Part of a small language model's weights: 3690 steps.
Each number is 500 + 25 x the weight over its row's rms, rounded and kept within 0 to 999. Layers, rows and columns count from 0. Numbers have three digits each. The size before them is the row's rms in percent of the matrix's.

# layer 3 attention output, 96x96, rms 0.279, rows 0-28, columns 0-95
113:522498481498496492516447505462524559485454524534541511444480483488497504477492541508514483489512481490483483489561500499511494522496486515493484430501542521496507520491494492469496522519465476499525547551508455497515517495475474538532508490515503508474499529515545468525466489522502508479
106:536559542491527538525494464515512485497473479512511494501498487546491526502496498481512473550504445475510527506488470526532523492460503487503532453512499477481476512472531468484536483470486484547456470524526515515539490449496491510517492471487509525553497497530504494521509484474531492518
086:477540512517534510511497489513512502506495531512490517530534473444525525495486498487478500504487468430531497503508488496538534507471501462485499502561497530472520480521532489543507507524506504527499501488520536490512477463503499487474498508497437531453570526522523515551496523508521497491
085:520513504543536416488472500505487498471480508438493475526515484457455489489499510514495481488493500470497495480533483480499510515561528450488513502503512503510502531530505501497475515554470514509502533508473544552534498515499515534535490530487510532505512484537507495514512497495485557500
112:489519490517561514488487532523487521461508484549512506440476510495505543503479492457499455511482489517457490525514496473491496488475529512503460467464532539496486526465467509524498486497499512512465512486460450530528467466491516536464525477526519532511508482474484507521496527501534469504
108:479473513524479511450486506476481488522533508452491500527525495459517490540481521509483447488538497491485491498497516502509491499585519500528508499517475473477509470485491468451480502530500473473490523483541487540486508507519477451508534505491496492501532503518475547500488447516559504491
096:510487499523542534509479528466453485535471524527499513556525484518477556480474518543458512517488499471498496460512500501516519493467510541485517494523476487478497489480516545473489518501504506486473555543499492495509470501569544481503505516512482509483520466510528490484505496561504491514
076:503498480450510484533488476532481531481491461531520479527518481521512541513432468515487508471506507484508518546519484511504470509492491531486511531478514505487471479530564539501483523514488507454505503463451493467495498483479513510484526469503494492491513547478495470519557478514546513524
083:479493507490518490493511497488482486496490454525493486494545516492511524515470478459481521482502469492553506450511480489526513508503532461499502514534524495534520457543518471492526508505501476541515504495494525580486490505486481460513520501497440543465479479500455517493523547507497546491
101:472511553496495509511462487516510500495532504492493476489529504494473523484491542519541491501450523466471486488483504497549509529497479495510502538497512516523445494502536525463504485492512507503464490516506472450522492434521526494486480531444504488496446501524476463502493489444547493501
094:507519516495484504499497485501480507482531525488476478513495554462483504500495517504446513489481506508521503465437489499491486493491454518497503495504439541467497527580471523528494513490549513522494516497489527510471437517524499530462492515502520498534464490526457475512507506467487537507
102:512529505473537470494505465528524495457525512487468518529501503496492506480502459498472497506579521473498499505527531461490527489475555517517515546479481523546464507527500498535510541503495423494502532463506500505513527478490523453513506483498502452493508492509455495511504502498517523498
114:512492543509528527524489500514499502499451515500503483455510515487482514543522531507526488560512434520515515492539528476501478479481493493511473477492507493465548508511480507508488500461474536491468503459504464480533521560480479500498494534529485556502508513558487491514504527469513470492
097:498496523513497515538448488489495571501483490487481500500449470489487470525506517495492523488505441533449486494482513529461526482470527518482496484490508504508509513549461494455496494497489515474478536474511508492540541531527502501489539493509495502516513506532527569452479498510530484485
100:504531524454511500467482486544469488475539515505505527540539546458501478516495523483539481510518558519500512497464540492468495514475487468487515482506500433521496512488531494454521480480509484508471531510467480497500533487514501499526508519520480503493436535492519484540532502496524495528
089:466506477494439490504526543539479499497470484527533461511497477486461515475497531538520520468489522528490491555474526525503461492512476530503510537521507548484471500487516482465478513506497496508483490527494522482439461503514453493493504483472505517516507482518522470571471475506509508501
101:507468506504510511499489476495516488465505523513507520515499502497528501511516488470462483512520504528488467470518557493520489477506498501524491535497481463511570474520502481529515505431496541498522535543546477468517537550485478525474454483535483489544490456486478527508494498525535499483
092:496543454507485499507461486498503478490509479523507516460483456477481540509533481501499496528524484487501490553489488495527495478483527514468468489456492561516512533462549504510503522535481476514484502506503532488567468477488499537474534490466533537505496506450507509456477491486487486513
105:507492479468514455502480502505470500557519524455471520492486523486522509525518534500486517511531473531515484464553499503512483463479438485473530494527518526489504513488519505488466488479488479510539513513526478486492551563529509491502507504526493495500520518459546464449475466504490527519
091:534512479508519503522528453528526515512467471503497497516469486509539488540487508521501533544497495481527519471490496459510524505466556550484537484543457504518506467520513469508488523484477502519478446476515499477524510466483472463488507477477500535490524451478484485503466531475534481519
088:528492507504459522504503470523494477510514514552495463493518525501516494515510502490494485538506508485463496502433503516556474482471477511499511512471471559494479496490550494479502498482496474491521543492571509498481455517540508486450477481485531535496457463469512498502489518502482487541
111:481505485448496458483507433466467527535510476485535513538535467514482482514510484531513553503530494493513476487531454500507531534488515486527511499499476513498489567465521521521521497454478473494497494584498519491510512508483497498508520486493495495486524502504498508510488485481529516549
100:517467523474530447545502527537496491489468521506474486514519496525486501478470482486500509522461515517452478474505556477478509475499519516498510538512497491498485463474477528511540525542492492465522545555514510477485498464533486473488525493517514516516506480514534524486477461531514493559
098:517473516469487478522488479518500529439498514493478466467514470525498526539494506509480489507507486523534477507502500505519471472466507487521493476554515500524523506475511521506555518508543470452463517515544506546512505502478488497491469517528464513518548460530439513491486475518511472532
106:465480494461569520499460493492492488497544542506472515465497543530530500485528462490505468465509511460495519468479518476533488517512502456487484515475491497436511517476508492511516521503528527526537482460482495487533533521519519521481475519494502538535462496464511503473521508523522509473
113:509505459493471512469500508534523508551514505479484490494454499477520498522525482496478509523502530501545502557448507538468511484525476484510527533523525487571465502524502521494537501463513506500452524479503520569505496487526473510474496535476484489536504471494494465508526501478522489515
101:483492495508458508510462523479490535537505480519526470500468527515497521517486482547504540494483504518517463492462443496496531486469509445553520495488481514504473465505505535524548496514538484496532486529505520489529506458489511476513503477516497480513417478500500482502526452499494481497
096:503514494517485510457508522503479492490493546479489484516486513468503515534533513540528530475577507473519504523505530487505530538564538477469437498521476510502473505506495473484507488482526500473522468468509492493499483496458495490497522529506529489448476518490468464470508500501468548481
109:463472486478472506486528469511508464455517490462498493507505453469484498542509494485481477534529491503493512495488513459508537503568525452498460534497477523549508473560522524468496498502503516524505478497519537514438514472506502489510479538489478500496502511523466496481479475540498489470